{
  "head_dim": 32,
  "norm": "rmsnorm",
  "norm_place": "pre",
  "norm_eps": 1e-06,
  "tie_word_embeddings": false,
  "weight_decay": 0.0,
  "lr_head": 0.00609,
  "decay_fraction": 1.0,
  "doc_mask": true,
  "dataset": "wikipedia_en"
}
Each number is 128 + 24 x the weight over the matrix's rms, rounded and kept within 0 to 255. Layers, rows and columns count from 0. Numbers have three digits each.

# layer 15 MLP up, 384x96, rms 0.0802, rows 98-170, columns 0-95
101133152120088139168087158142085141162130114144107149163092152124132141161090145103152114150131126102122126121138129119157164155155133058111096134131108134115122134152123144130093113154156103108140133157121134127119173141094124097113112163149130128106072091146130136107105143105137138097
148108151167158176150119130171111140090090107106109116137112110149108139138096143132103155142092125116144170134125127115140133130138140158132165162155109130153099152106104136153156128140101132129124084113106142131085131131139142131125106103176146112113105097098114143129099128148108124149
104122138109118164078093115137169125126111127093173125127112125112111143147098128133142126102136149102184126153097097168135171095121124152155105098126096105114125088114163119132126110147099105153144104111156103089127121116111119105108144132162123103108127127149187164100087130160121115151
146164171117150135136132159099105121092112138091128132136085118154183125142125139098101109120135093127125150093117114155132147103115129170139115135136109111142140112128148128128115153096145120102149120162128146171096145110119124147117123148136141152139124135135142129110117142180127109179
085120124129114137057114138114120120098159096146130132124148108134089156128136135141162121188109132145126152138117134176141168126114149105114112114071094134149171140080164078152122126151160133085140113126164118102156119159115121098149134150130109123082096140108154162129115127141090142118
070099167157113134113125161137132085109106138109162154131088120119108126122135172119149159148101157065130148092151105172128105115146140102120108116101142132083112118116144086100107136105115089092157146173153139087143130167196131082158126155129125149090106159093150131161114139123104109124
131170121137125165113122137144128130106125122146123143131145159146100166154127156125150174081135158120114127111149100110134123103114118113137151128119150118173113104097151135160109146111164137138133148109156084093149150134136122101164162137174118163086114118138147158111107140123142153143
128131133128120103100145142125167119160127128120115104132140119135108149087118105121132117120111118148130164140126094147127107114151133099134117121083149068084116127098165041161118141086105101145124098147093134138159172147121123133168124141163132110100098139067142140153101141121117091129
134127145152134132123142135132097107121119125123120114130129119134131144102134157126137158128125101122139131152102126105132137135117094118104109149116137117146148141093112151111121112141138148119100113137145170115133116154154125166143103079116136139139093124123149145140141139100098134129
087141128138101113120129151128141139132119118157142092159113151145174122085118157118142126155144114099155144121091128114101142151132131130103143088121136095176172135111124099148128123117141128127104167118132086138147121084130107115141109116101137143108115124116148136133120097103068138141
136129151155099123119127161106149165141124131138146138111102077123090152146123109127105131152081120108107137149150135126105166099136110114113153117152139106102133103095127167135130124125160115140120104105105098095122102182094107089121141149135140114082129133162120140091141085126128145133
114110136148147149105125168112110098110105156098115089126134100179075117091152133132150121097147156139157134143111108148152122151116114156072151119141113103131164079122151097132155172159148087144120124093100135134144121166120154117149122136167099125116124086141183130086098133133127077167
113107155094148139168097136137087104111131101106191124122141122136140130093155161132102136078093118126147133101149105140128136139072158096114142116139160076142155129114116123145117122114134114127106171104138162092144136137136125149128119133146184137118154107084135123111153109138104150118
133113133142121122156096099133105094105109115169147175173131099125088130177126166128149164151128140057105123141167106122091178090149153109129136114143130152135136145132172114130136097103123107105151088124109157123081150151108139145144150147151101154094123123109129145082076161101142117106
095125138109151096137108159126158136136129144135138107086175083131092139129137137116119176140157132095147107133095104131097140139099137149119153155140121106147158139135157086134142135112127078157101142119146128148106118162133099117124155080128115126124136099100147148144118163096064153156
146146111092142131146110160118148136121099127097168099101140116117141127101120129153123121163109185164096116123141131140140117100097087141114107130141114154134132102058146100064140166102123134122143124113175130103117191129165175136128122109142109096122188123110168116112113145117119135119
129109097103159135109088142130134161107124115113127137120153154106162084162130141147181111151158113121195134106129104142112133094117130156125131158130099114096126138126118135112100147131138135099113126100105119120139126160128137166158094123096136133102138133149181156143110116149106162092
117120102148112159143125140137136118142103125129098104086130110150138122097131151123145111179119129121107141117139143122096111146140097125135163161139145157123091122126142159118112204133109123123173128142126074111166123120138100117104127127121132146119128097145108128120128118143132104124
148110142140131133093100133094185120113120128149125087103137166130139081107134150107152095133143166104094097191155138091133139104156160136097139158112122110098090135123146121114110146093129068141101110121150099144079129187135133119131167125151123152114105114141149154144106126112127171110
101149112089100145108127141120146092133123100127165120128129110141132098141094111119091114100139164129103133081147110118147156081127132103116107140133082141100119109112164105053143111162113118097124123105142149164105177206135125130099162173125148154088162169115131120130121117056146157118
096133083130089122091111176108068120158137117132133131121080113138101114151131107109175141126142116104112137136117118145125143122099139102106124115111087086147118114092141140107128127134114126096142098172146156123164158104159143112151092148129112102183153136143165131147095130150136138132
148123131112137142140114138103116116118141147126181137094147150123144151112146152101117102130142120142148143140165124140104116139130145156149126136111102129132142125134139094108109144139145124141145137105120111117114143158116137088118111111126147116155137108127151110123125153097109100128
115131119107142138083121140117124122142131112146153127148135126126132111119122104089129143118087132146113162150104146109101120155088123124095105156079079091180109085114135117132091135130148096086071133139150158129095141155153135097114123112142124099112104114174156085103135128085090104153
144135102114135120153130173085087160148122099056126179111151133142133124127104092104149097150119119082153168108131133158106130146144147100120118095121105138084157168160114138128102132183127112101149103122132139098136089138104127112119137152152136160131143140137147118137110094145164136110
114140150130134115124114134126147139122090084109121109157095135149088128173139080098080089157132113105160140136190079111107170101128107112145101160105111160144115107108179140126095124081130122094156167134177113100118144189108142143132129117136154147097123120152131142130125101067102107108
125150121163150104121090107103145101149125137110146144110145167117138128152157113156153110125131162120177145072140160094103163097144164142135160184139140134105182114128127136131119132171118140104097092127085112125154131141137156136150168154119138136116127118135136098126084143108134106127
157139127153171128148126131087088124148085071093121102099149078133183117110108130150130160109133148122137120144104152138123123139124108124112102134099109086117133121127179132124122097122127121102062094165124145094129130162155121109123136117122146107114078115173116127137136160157141103132
129144141107130139111139143097108092144150126128145074129113146158123104119164095101163109124090152115123094113119110134150154110146149083114104082130121110152126146109176132089154122153097100113105128125132173075171111176137133090110149105149095107133102094102139122120116144168080153132
132122148135130125125118136124124120143161142144148116134151109137116160098103135142136151190092170121142137106121139133108172152126136153120136148162154123106165100125142141087122164170093144139123122147125133061123116121144111104163119116116155146108107073121116138123120119124104102130
131095085148115125147116131080134157146118144145123119131126132147183131131128171138123125149124120111192125104129134138107115144182156095102126128125157089173111158100151117116159145142123120142127140071130151119099122091124158158135136121178153118129129154134132116115096102145107122147
101105092129167133168085139127144133129099126121145116139132119161179128131120143096133165136133120106147149116130130149116147161147171067104160192164140131166087139124147131127166117115097116123106114166081108150132153126100111163118130135152135132132155126137129137162111144113143087120
118100129092094156110090132071080163179094116085173163101123119143148116167128123145151123154135106096170134155139166116122170109100137115098152083112119062141114125169118097090124133162110132155092086096153121119095096140136118102114120148140136172111139116108095110150129148141144120179
108132121108151143106091120117080133182119093115099160134155138134135097163137133136180146132113134098166110143127149109132143125117113106119119133170149121128104145118134100107130131129115113128144108114130140122133130163121126132101127128147178095106114115119105128148158144115114125085
135133120110113152122153152092125130110129111137123136095157115123142133129118160151133123160166130125111147139131154138118115110088154102120154166107176150066101163139161146116123137138115075123136140148128142086141142139098168125145144140154122134129103119075147153118093152124134117144
155131115113115158117103161109161140126125083153170141141139107130158096124135130108165122111130093133142157095168113091098140127176135135090105135084142143133094108134133125119068138133148130061170134148128168167095127162208124136109162154106128112124169119136140115133111127097130119147
090101108126138128118106165140114117127132111135104127107103148124126117180139073120165157137116122118117118162122066114126135144131139155111157093106131169149114163129158122128161121131099097115095143161108166117138120114134118136107119148105101131127081152109165159171099126128082099115
101137090078128129144112130171103133153115136094177139176153126131093121118178161118126161119134126121142158116101102077108132169110099173131140115122131122113151140096125064133168085137156064109083131153108098120139139090176132128082104106114142124144158145111168151131110155165133109105
119126112126160089135134136122107136123104092143117138154190097138089112154109125103151132171123164129119131118131120100105130114155133122147154180138152115153109106143101143124146153131096091112175082140131089175122102124141172124137124103133162127105120120154124121178113139093148136107
181120110157099138130093163118143139146114154090117092110131099168111112119111124111152135151121102113121110107122086131146144055117112108121120127125109126115114171113179129164168081094115123133100151067124134068131107100113186133127124155154130141085147146129178137124117098130116141110
170126119083134122155148180102150133149160107098117147115120096159096127155168088120114134135120180115134160169159081110125169110073093098139121163097139130160152138147124166136141114136088112105086098166147150137105129158148113124151094131078153138113095123107150133102126092173138123142
134154181085089131133113180088146137169108133126134165146165114123090152139087102127144110112125125095127079117119122095115136111113126128114123174104170134108169117081141110102165127096087118075133148113109103126133120082113125099137138163123154117138117140108116100123120155109096152162
105132115148156159082064161116129145170149136112086113150161131135099146116122088103113119207107136121119154117152142084145133107122150164119135117118120116137115143150157139136143113160137116104156111131118116153110138113121138165152128161127119137140127085097137131078109113106123150138
106124156111131153140139148137076091159098113124104121101132107128142132113148131118150138093126136154156159169185098153138138130129097101117125140113117137121104132142177103123148126112123113073138156122121124139122099133165127122096105132151138119147131131153108150126116115097120109111
105123092141083122152139144109120102162118077119175130149148090111114171114114130134112135133100112126138176107122159110111126053142141125137124130109118098158125112125125096109135176130076128103115145121085113141085132096134130130121111152152124113109135134115123134112148156110058112156
142112120101126138080111165105121126126100121114135149135118156139108118127111129092139101098119129135125131148104151173113132135128115094096133141043103109163151083053130110113082118117102147145121087123110154110155091099161158082116125151121173077112162138160164126142117131165097139134
114115158104140108161113141148139126192121120112170120158155109155108121163146132087150172163125130150129117145128150133085129141132130143074171142084110124141149102123114121139070122139086104123105130074122112141109151156152119141088171130136150101157145176153136135119122145107088123182
108103107092153115147142158107106124093095108105155155138155081100125157121110108105141099100130146116151174130117104122092156125134138126123133164128128153126157147083136121116116159096114138131158135121178160151084096121146138108132119165130143112117131118112118108079129142142117116165
064129120115118156109108102120122166111103129115146105117137105134118143122104157127133154158113123134123112141156138139119126134123138138101128127167113066138147080100109118124095200143143106121120177094108103104088149112155115117117126146106136118128089116137159118088105104144093109119
168137135125154110118097145132123103113142138104122120114131108164100138111142183130158096141128185137129112102139110102076113138131089096102172131111125133135157128139138140114149153151138093143104152157099165128124136168143121076095123164115112150151124116104124106113101134130134135139
149113138128136118147112098118117124154133091123123144144109087138112103111133122118143132139135143135143113138139148133111129095074130140077133157129097133177124117119133122148132113125121093159109131132157113105137111128141163142079135135113127134136098151120159124138000131107099120106
102174159127100121128093145125125124146118123092130087103135162137086111128153146137168140145150178086138121160157131109117108060132121113082169156097156149093115092114132183117097125128129083100106142136147111141128110174156123100102158108092153101117124147130117158134109154102139129160
125129147101065158114146129093115145126102091148102139068134124159124087123097124118153124136122162128127153138165145086044131100139134127105114123132113102159152100121116128142174126096110131087149151156118097107129163130159144094129131137157160129130120124142163103121089143146129131158
100099073093124127098099155082131140107097135176080180140120108102147181115139118136149113142127136084092130103108104130131116140155135097121154107105111128146103099112142116083132118138072140075135099114139103139148127142110105153126116145163166144134101146100120163127109107164144165153
128126142126146160128107166145109119117122113105158150123118122093105126130120118122109124102121128114123157132105110116137120138127151119134119132101157123092157144090160142141142151093155107080141112102122135157085137164152141116158106140117132104165110121087158110111135132115106170120
112123127124134145140112147123117118131156135139167154110136135166088115103051116128143143083142102116151134162096113138158143145099090149090122140111116121081163119128119118153099108135117145138118129139142147163100156147162132107085118175127185132117145144124143108095107124112099131177
151161136138104094113112112118166110117121101148092087133118120131105131114114156108164091166107098097112153084139153096107151145154115097114142134121133110116087120150120107101128099162161090086144087112156113085127129141141107182105104151145114146111111100151150131189110159160122099115
135116087095132115148097145127138112136156144148151115167151138145120131145111116127148163146136131073127093147137140129109158163154161111114135116139145079079104163110146104136139107162121124158110110127123154108152166156109109121152187128106116144133117141104141119103084123118111120087
141157139129122145140107131103147154151087146141161158186105094129125137097121087128100134118126149118114132138126153151125138121132145128115117134134091098101153119114142108103151132129117116120104128080102093114121128105139125159179106162132105155139172116103172132126117148106087149180
115130143128100104130110110092107159171094140135124125118128162179105112149151124120104163130132136098101125133130126133093132147120083119076115133073124151127125132125143168144121114120152114123127126129145142089115127114127168167122131141165142124114135149139140129154117107162109164109
094118112119105095099110128132118149137116100164113117181143097149115131116166120137126131186086139097149104168151090151085151120123120126097099130123115144168129091105121112109116147135141145125138134141126163105139142146120162130106132107102149070128154179132162127178107155093099127169
155100098134129126140087142130145115140136145106137134141094126172097133120111129126099121134142152075141164150108076136138112162092110128115151157131120055155119122083156112147129151120137133116126066134099153148095149154167137110126066128118131133068110132113109159127121111187111123149
133133072137137123109129107142125136132112105108172148110130110134110090133110162138143176129147177097110154072097155130125161111148140130141116118161132107156147123068137164129107153121128137088090129128136113103063162132094131118176160167138103150119099109125143134161103137141152122110
119096158087145130091121146148111119119157090140160116107143135158150167103115135118131124141136123105130149125107126165153120124095092108112089168079135086131119143109178166110090129115132124148116139125111100119140138162138168100092127121108118139128124118156168150129119109141117129147
151117101115113128128125114104127158116092098141158081137116118112135124147161104086129112127090153156139148158117137079110151144140103154110109126100099148132127139146134115068094110108091133084132096125130137111132090168123112113106137128063144133079112147139131127164088132090177149154
101124115139182135130109125108119121129105116101137136168078142131144152134147134112150102122078121138124170113097167099110172159142129101124148129183121116155117132162118149113118110117100098095156112120112130108077152091115139078123127166149138128092142123167135147136110116135144154131
152124144130104116118090197069132138132133064134144132142155142116153134097156143129187083149135111115126120142167121130114098092125107130106123129151175128109117174093136128108108109169158099124119142131135159109118114127161097125082119141165160120159096078147121103088126102168100116131
139141124099147105123119112131145119123081123108129122124112100111118165119128155133133145180097118169108159123144155122079166135127094105093110166118140104158133159118125100157154139152136141147113122142159135164123163148101139134081122147128155134140159125092106093160120105125121120125
100125089136158136075110120115086131100105119143126131113134142131113156133094108105113161113159162084136167113150151122148125125082113101130172135138115150102135087141090090116128138095138104123141126135119086119114132140106123120091098137145094165086071106123164114101131124143092131114
127123080146131139124130164106164090098151108133202095146136097152152110122102114142176145097122128149093168123143081128124188128133155131115141138105097128124064142103161093141160123147141100120123126155142135144136108152109172124112143143169136108092093133126174161124133127132109105107
161119138122132180112074122115182130112157128122124119095139134141117148150090151106102143124123157114127137087118118118119150151151131136121142096087090127098140165128102097132151107138109125110127059148131113097152147123128105167123116178177158068114129146110124113117123104148123169154
145176145155119147126113131123126143154115121158138151092156126138091091127179159160152118166131122119118102162136133108127114117127127082104086096114128109118140172113202114126137150114119107123168106143098114107114139143153115160149101169133132137123113106105097163131110161114065118160
126128111100136068125108140089131116142104171091141096126166145133108129149126130128119108176133145109167134122102123100131162142143111084108171167043071159121139108101126113103110111139133159105141134131115105100107115110108143128122142156143144145117147084142085155169118081125097121157
136172110130131152083100139145128154153116153157117135159160119127088107157139098128097111118101147122100122157183119149164164148113137106113129141113155098107148129116146139112122127131162135090156140120141105110120117119130136142094132124124159129129129139096174149145117104135116118192
# layer 15 MLP down (transposed), 384x96, rms 0.0802, rows 98-169, columns 0-95
111128114121154146169102145109156104160164136128129116122107120117094151155087120160150152098157115126120176104155127144121147127091112160136137176100122165106079151105113192125117137112154150141121156125115155126127166143172110123163156111123143132080139135171115108106117096112084123143
085137152092157125135126125106125077122122103131161116112106127095148140113126146096141102139127131114125162114112124148106109087147129112139117138139151146142152164152132152154133115103097175168089156161114110131148108108079127161133136164118153102109163108121118074100131107135129123082
105152152129097167158107166134115125143099116119124125149147162129131118159103111135143142132139099118160133097144184125125131157145132115098108130155147094161125134113145146147099123188158109122170104163090158141153170079130155168153106134130118130106127095144161132098109128161126115150
112110137129124113135112173123135152128104101142120117124113123094088134125152086148139116148127105157110154120149095136115115180169081098153143157149143100098123142168123113131093159094100112119120135146145131125129109087121127146139108125150112100101119125134118105104094152137149120092
129137141093120131148181148115081180119147107171170122138080124148128133097076106145170105129194132137119104085140087129090084171125118149170104151144116068126095091157106094125153145105131102110090137124124149133112152130124129161099135113143158110150130105123133123189099097146153135169
126110141130082123191092128097068111148152118146130086134124188148182128091149103162085114137114081118090131074105123152112118148204141142106132136121119136139157110174137138159093111079157146142137140152131103139092148135148177160147132149148150139141077118137141142136134100134149154120
094121148142111130129136135130134150144149121143109138158155097116136103150186127080142135163138148162115066112114166140144152111121121133111099158143160127161144108124157118144161161147151115135149165123138129146146163106128119115112159085144133091185115114121156117129110112130135142156
110151157116157090122147152120127117136104144137145117134109142120150141131093106118135047134111101129122126137099128129116105079172135116112124121156087104138122106139168159093151161114172176162104113155118101144130100119128158171102126109123158145120184122151087141128107108081108121100
132119119139132141108083149104188131108109129143129146129109129104133141135143098138139149123104139141155147139119097153127123132144134143104157101135111091134164130096133120134107123157140097097089139127133124129131130136133151132143142110151112137173138145132124123112153163154144125144
184117137119108148158110129130162137123092112125112176116132113097141123123097117150123141137146144154092119119122121105114130090176087138114148115124136148129141098124137174174143140152078096113109125146111108112103122154111161150123104078123144141139139141144101132102104122101140093111
100195090120160159143113125119142085126115152152132100092109131101114115105101161111104125144137151159153084103141123113130106140134152121129134105111139121155167147121100121102141153110091109171110137118138170160136134104144138138110153089123150119127139132118188118138126142141107153114
093117157159126152157192098138124128122130141140074103133119133099068104147167103112114108118106149138119134099164109149113126075106147133119128112120131129162122156138137109134151094096144141140182110127133133115167093161115133137127140149141131144173156154146187075153139197114150136103
140097131122108118112156116146113155112092163160121120134112133103117107120119116131148141130108120128127130142131098136118125145124109142126114160119123138146119107122120121101127113134129095113122144137153115140112152136134095116124140145092135120133124123137122161123243143126111121134
122110127122146159108124158146132149147165098157149131118128135144108172158133140153165152129123130127081096106114134115095137092096123125123170119122094158128127186131138142154118185116110028127112121106148124161098137119149123159156157115056134130072159113110147096150112101116144106188
117098135140099110107133143132094113107161155141144116112120137128143136146165137136173125150121139105147125167153120157111133073115154124121163146155165138119141168140158113163073145108064126139124135128142130125093099151109153130113157128114119092075130120145127133127155102119104100169
113122110113125100121121139195147084112092143146120146146086132088130121102102108141157119144149095095151118135115116115168108131132110090122084153143102160157132087136139165120139154082123134103102157127111128126150144110134068165124169131119122142113083090126134088131124136081124114109
096084096120158104117125151126110119119138193116120128159112120086096131098100157131166125144141126153141146145090136124127137140133162131120132107114139117130128126097134067150136108159131140113091093155141127128128155088164116137111109153114151098163110152149120072112113188143126095112
145130100127132162087094117135116133125152103114156138154112118103108093116126098152148117132090161096112151153152112096144169123140120141100152128122115076125114100138133143137123114139112139126123123174110109160164146136121149136110120118130121138091135131141138117166150130146142098083
123183103147175147137176141160120132111106138154155168100105143165141072126120138137105164161140125146162166145113125142136104136132125146112119086120109131136111135118109156111115101126101177146140163106131148150113094127105151103164178168164088147157175141110117122145153167141133092142
142153117106110115115127173132090112169213149098158146134147153070127158092159121123113144110150128107151159160110143098144142146132127141129138132112141157122115070117113123093112144122159086164127126102186088114157151128136149142108109152074103106109116134103179132116145099107129121110
116117140073095104131146130126100102128120137126186165142122180167095132108160114160137140157137102125090106081104123133113145116160108119119145114126139071143145148108149118122161099132126142171134146156145127134118103099147127130130113104111129134119142102119126127065133127154078076158
135117124110073141121104155129165133111110162103104162120110130102117102172136157128144141127090140153122144127100128133129119145117159139148148143124137136145124144128130116138130112120125097126117138122139158131115133144139139125136133135105143124211140130119135142142127158123126147128
105125127128133135129088118135133121115159160153118099100137119122145121114158104134161090160139098145123116107139119108129131114145110113120165110136129117109136201077130113177152114140118121147130151152112111089096062118153113161110160175119116159126117095149180121138159094146183114148
167084153142148099145141095155125083116126124165127122115091120084149146089162149145136180118127077135110116145097134129118130157121136141116138144096117127159129085127117113124126131072143113099097105106147070146126174141087079123104107115131142122127147170130130132137127132099081157142
139152162152112153169100114115145095118135104095187112164143130119110159117185141143094088126145119134137141165140081107177136137112090158111109115107132162135117138163122150115121111106137132191116155093119118111105126147105131131143143143064138105085140106190175132153132187139128149113
152136112122140097127101141149100113118079134102094123141078184105108111090143076090094109087159164179127151142077161106122122113183116123128119151142163122199082151135133103150141136125099146125129127123141136173147112114135123134107135130137156141166114112117136094154151155121152156122
158138123156127157101093102194173151096130155126111130138095095128138101121123140108127129141134140158153164100104170134117147164144115142140156124108171121133124128098137133153119127144120124104125144126103123127114158116122131135126134140111126156172123121095140132099189126131101117130
097117141110114113118141150214161098117108079146105121125089162111082154107090147125109192108121125130159166102127107141122136104165154100135110144127138134132110107127140136104161168128163148105156144118139120143077137081155122107143161137108119097151136105120127152157092131128125112158
132058124096121116124146151143083081120115146146146106117079130131140129155114141091129121119129151146115164183114124122122137129138099126097135134144123153127142146139073121121157102140141144105121124136131091124120111102105115100132118142149139141171117133133147147163071098128129141117
126111101105147142131104128132151118057167142146155126112128177119107131127135154113150121151136109103099204136151116162134166091117152123127135093177139131106160128158126147115107117118126128138124126138117092122120154113138142134133110132146192177123128123115129122194115114135116113140
143071090150115149143149103141140114130085107109126119151124082120152118136116127166112137115116137151137143123148155120124137131108113162159098131172158111132114125116131120143146075103126148118166123124107147117177146108097142116123097141120105103189160165135120189136142104156129101093
137106175113182156176124156153198139133150128093088155106109123083160127118116145099118088128154098108129139114135114167097109115133114112133116149114093183153125087159145108121132132158127105114126084120128139113133115162123145181185131128133085154128116150121145116104154130093172149106
133141146149151109111145132116155116146130156111117119102132112107113102149140130121159100121136120157114103128115184104154131128153146131119130091106148129148141129127123124150141147165161150151109142146100107160136150120104154165114134132069083132156143148114123129153186131093117126113
070117120097109136164164109148120122134137142142121125136102147088130141078120125159116133144136100136135132126114086127088150145148152126142083189142095139140184129111137107157093074145092107126121137144108116116111114157169145105147093155122123126095126124114125116139150107118149109113
121146161174149114159109097153165126164112109147146094150123128171116134147135138137127110133155126157140092133114160113074172149101145138146100139137125102199126098143174134136121133112154153107155099109133107127103103099089097109106127091097132148065108156069098098114116090136166142112
122164163169134170096133122138136083135130092156131169109101150154176140116139148121150154112071130150118132123145111141142130167124129144123110155140160151200082116131097168148101109141102139151119159115152106111145124103123147147133147135130094096103169139151120110132151147143138120121
152134112174176102069155125100136118131087135119134129150134127140087114153126131122154110112121094124169090127146129102134125147133152162112142089137120132113123129131120126112136165118151167121118140138122119097130131117169097113089117130092202151119127133117153161204148201131155150098
153121142088080110129103178117135125144156136125110122124129137119128169129112132125157133117133169109129105083089136145162134128125153104127134108121143114159115138146139143161092133149126120116123110142144097115135169077120121111119104113069172105141139164150116119121175140105166145135
129114100098101180120150194151137168146150141144141181146166123122129119118144156173136125116132091191121105106149152140093099158121141102135098120150165165142104134150159151151091162111139143095105134147197104095123107132126128168117157117117136092113103111174112091130141144111116143095
145135096146165146110169137111134110152127117105103148123139110139093131169118131116129093140105138120113117114100063123139145128165149125158105159127101088137135125157133112148108141122105107130135069096123123117108130133101134131146141161074103116086115130134139137125207115153108115179
127159100165161156108168091139147112115161118100136150103093142169114132151102120144094117131156129144119146121116093097160143148128108143138103137140099125080119145131107147130094161121156161125133125123133101144167122147168138138123117108132120133124126159137136154121220103178142124117
141138121140139129144165162147135110201162165121110109120139132119136132117093157102132135125130100165178124128105153145155159160099138135159104093194155142136135116108136125083136106119089125141110183104124109119088109141116134091111134153122126120156138111119076097111115121119124147161
117124121077132107128145104143143161136125100133078149171108123122152075130111114148124111134123112191130134117112127123144150142149137130136175094120121137136130128130102118157145154156133115148138103119152119141114128145147137119102151118167096138142102144102114147116156134150154113128
120090137107127118113132115128137101149095152145141146131165126116147146119125119124148122126131131141141128112145171147097143131138127144131134157125107153119117124140115134153140136108111150109151135129125130128092140128136125109139130131119129146167145142126116110104250144151120125111
139172130114097112143155118126119102153138150102120148130133133080076133150146145138116221133135087170122098061117081157113124116146106155092063137119116152135098160144112113138105095144110091112162138107108174145120139149124124114118145159139102149143107121146129138115112073150118171148
128134117148166136106132137186083131150117182136161145150129122135126113098126114150164106144165113181138173168114097117099140147118144135128129152149104141122087132163104137124112075138123091139134168122081121167158105169139073166147127098151117103127086136094134155149100132126153143135
145127109105113140142166131151119138155126109133122098124137129124141132132154130133149143133150122098137121127137132116139133120104094134159124107113093103131097098150136137148146099166146147166091105138119170119144154109178145125133120112131117157121122126120122144136210136135146092100
147092163138107120112107104139155125135132111107147138129142125067137126119113106101151086098108164127125122180137118145168137163133146161124140107127133140159149097128148114107103131126135125163060107137074128087109155136114102088105127124148092142140088142126125151145116103160157137150
173151181127153119116100169149131104155097138135127125142114142149120102138126114088129119131101129164127134124149107136159145086114109111130092134146137167127141122145137111131110126117131115159098142138132152094153135137096114175132136097157075151204116138103150124112085161123132121118
105125103112142136071138140133107096091101102124087087146122100142136131098129140125103129098152104125113103095134109136129109134150154153142129141109151123143111136150118126149140111106158152142093101135132161171121158114159121151149164118135137165089102138109126140140208138134078136132
120153127137146124138129130145075098116142123109117098170146081156121096090159127138095138173116072151103161133114108141108066109091157094134097130137153117140154122107138101108136135162151142151124104126145129147154125096102145114175138099100131182174105095135121188147097129176131114156
157119090142101131137143144120114172120153112165106113131136113125116106112109168128150137110071148197143156107143108094069133142102132114068137122106097176117098125129108145098144118157139135118155124115174126117134134113131104122146128125158113102144116175077083122105157133124160103118
105124136151156157129142124171142108151142093105139111134106142148111079133124149140117084106103109116133111125096130129159100118125155112165107136128123112100146169184115140138120134145145125112152115077125135156121087074125172107107141164090147116131055091153162079110119100130126150118
136133152109135156087134113138155107125124126131099098157132102160131129154145112144153125164113116097144116151125097107116130126121099156120127125155104152126134142141137170138122084144128102103119129145139142146149140119160144156130145069125111134121077094107127152156177124111125126142
169099146141112122138127135099080157126145109163123107069113115161119153150138132145125119060148128165132136171115109160133095141099122156154097146119116107106119124155123166092157122159127107081140126172153101140165127098140118135096153110093120100112140149093173157127135123109119158111
157161108167142165105101142107130127079175142101139139168143121112124121172132095105101094135117088179149143119140118169115109141113157133099162139131108092137111132125119093115108135136144144153162147145127171103137176123114137093142158192126086105134189152121098180112131133125086083115
171102102098161138132131136121077101128127095159126105145138154123123100137131117142129093104085128103154134119142185124084128089125121085087127140124102130141142106168136167128141105134111126151121159107166132139136119117115140110094087155135133134094108083168158088117126164167141118108
106119122092121116150109122096099113128177102086165111142102108109152127191139136146126150134121145155093145138127128121142127121147117152107112138159164143080109088123125120137081113084113098128154140109107102127109099145131160111139149136102125099185125145170130145117117134109127123160
111159156105135129127160056116160137131173136107136192113117149146149087089149145133102134122137148143103092126132124123107131145145150130109125153129125157115100095113113120142085156130115123111117134144138116089112133138125159125123115110134101115162125151109108133103127142100087107152
139109129126121167132143084134116137132135157103119120114134183153159173150141145106115152127123099105115142108126118098117163105181175147118152108103121138190097082099140144123109132138122167144169133158122148129172076097139137135133125089131127151124133101072149112129084120142136124091
137152152132135141123131158110134087133116121110139114117118132181121145160137116110102121130111125122149122171128046127152145093085133120142107133183141186108077148110136155136113132107101098148144132156142146148148117154135132160105158134082132150106133130130115136123217123135140195139
150154094114126111119125171100153148115161158130143113129114163110119101120155155129135165145121151071121133173160121094071108114143168103122111151101149129127129129108137119098139159138108115151128135100131127154157138184119089109067130050159135093127147150135090122147101148134144149103
135115103113152119122163144182167149122104089096091120126136145128099133163077089155168151128115131134150145129141112099111169163117136118129122135147134116135122090104132139129154172134152122133106133140094128071152155103099119121144129144118125140200136103133142138107147077126101143172
133079103146128145129079111140131083132100089125195163098150144118110123148128143107132109088150119092133129185112153172174102151103137124122143083100150131121133124141092135150153114100170108113134157204148124118099155112140135132145146098123153156109133119158138131086142109111079172111
100134163148149107108080120087165092131116113123179145132074085124159162112147145160117136118147090107133142117118131107119115147109121117136163120137192122137142130117138131126116155132126111131105140127121118099116139064152094112168141144103081141137136117134159141115137121123077139141
129141104169111124135135156149156128128055120165099150142148132097094099145126135151129112102107137142081120156124141136109090099130164154108106144119118157113096130097105134095152118125178095146166124176111134165085072129103122134096115113104110150100139154171079106137118153139136119168
101128107136117096145169127135122129104131125109123091160135154119155085104115116161108108104125152194136109101117144118157117107124146122136109139121109153103158135108096106147116109117131126120146147149192128166131139134140097123095173116149082092152141121146126123121097123096089120124
119125156143137082144159150111110112144143108150178126141117072079110162148125130138181140115106124121111179129122135154128152120124154121141129143142109171121109122151123102136111127136162142123148122143148155103153130134105149151106117179150083103102125160157115136104146117117135174099
107109140158106103171121086132131147158085132138092160132168137120163103106125129162109179145121127139094083114130149158123133132132104191103123122086091146123149167133093126151117179123130150140109115151129109115137157142132107091107129099116117121079136149108122148119158140147164150156
143088128147152123146151149123178115077126103154103103141119100152119113096080127104143117121108129095150109152160143102116113166115125110095134088140104174124100097113152171120147117115112180100140174086118115089113145098130144093076122122118091111141124114129150117143126118139118120103
139152145144195149128122131132157144089132098150179173141137135100092090073122179136139141132154126118100117091147145143151124108147133125163177108138134106160072146169149120108109123126179125108115104122110127122118168147107127149163109143138131117119135149134125144141128155107142122171
153159129130064113110159096146146175130174109114134141132123130081121137164116140115098178077094106127132146154131145171163139147151106156142127123159142135137154122082147121172156143138120109122129135136186107143145098108106146137146136159092151131099139143129129125158160144141128121088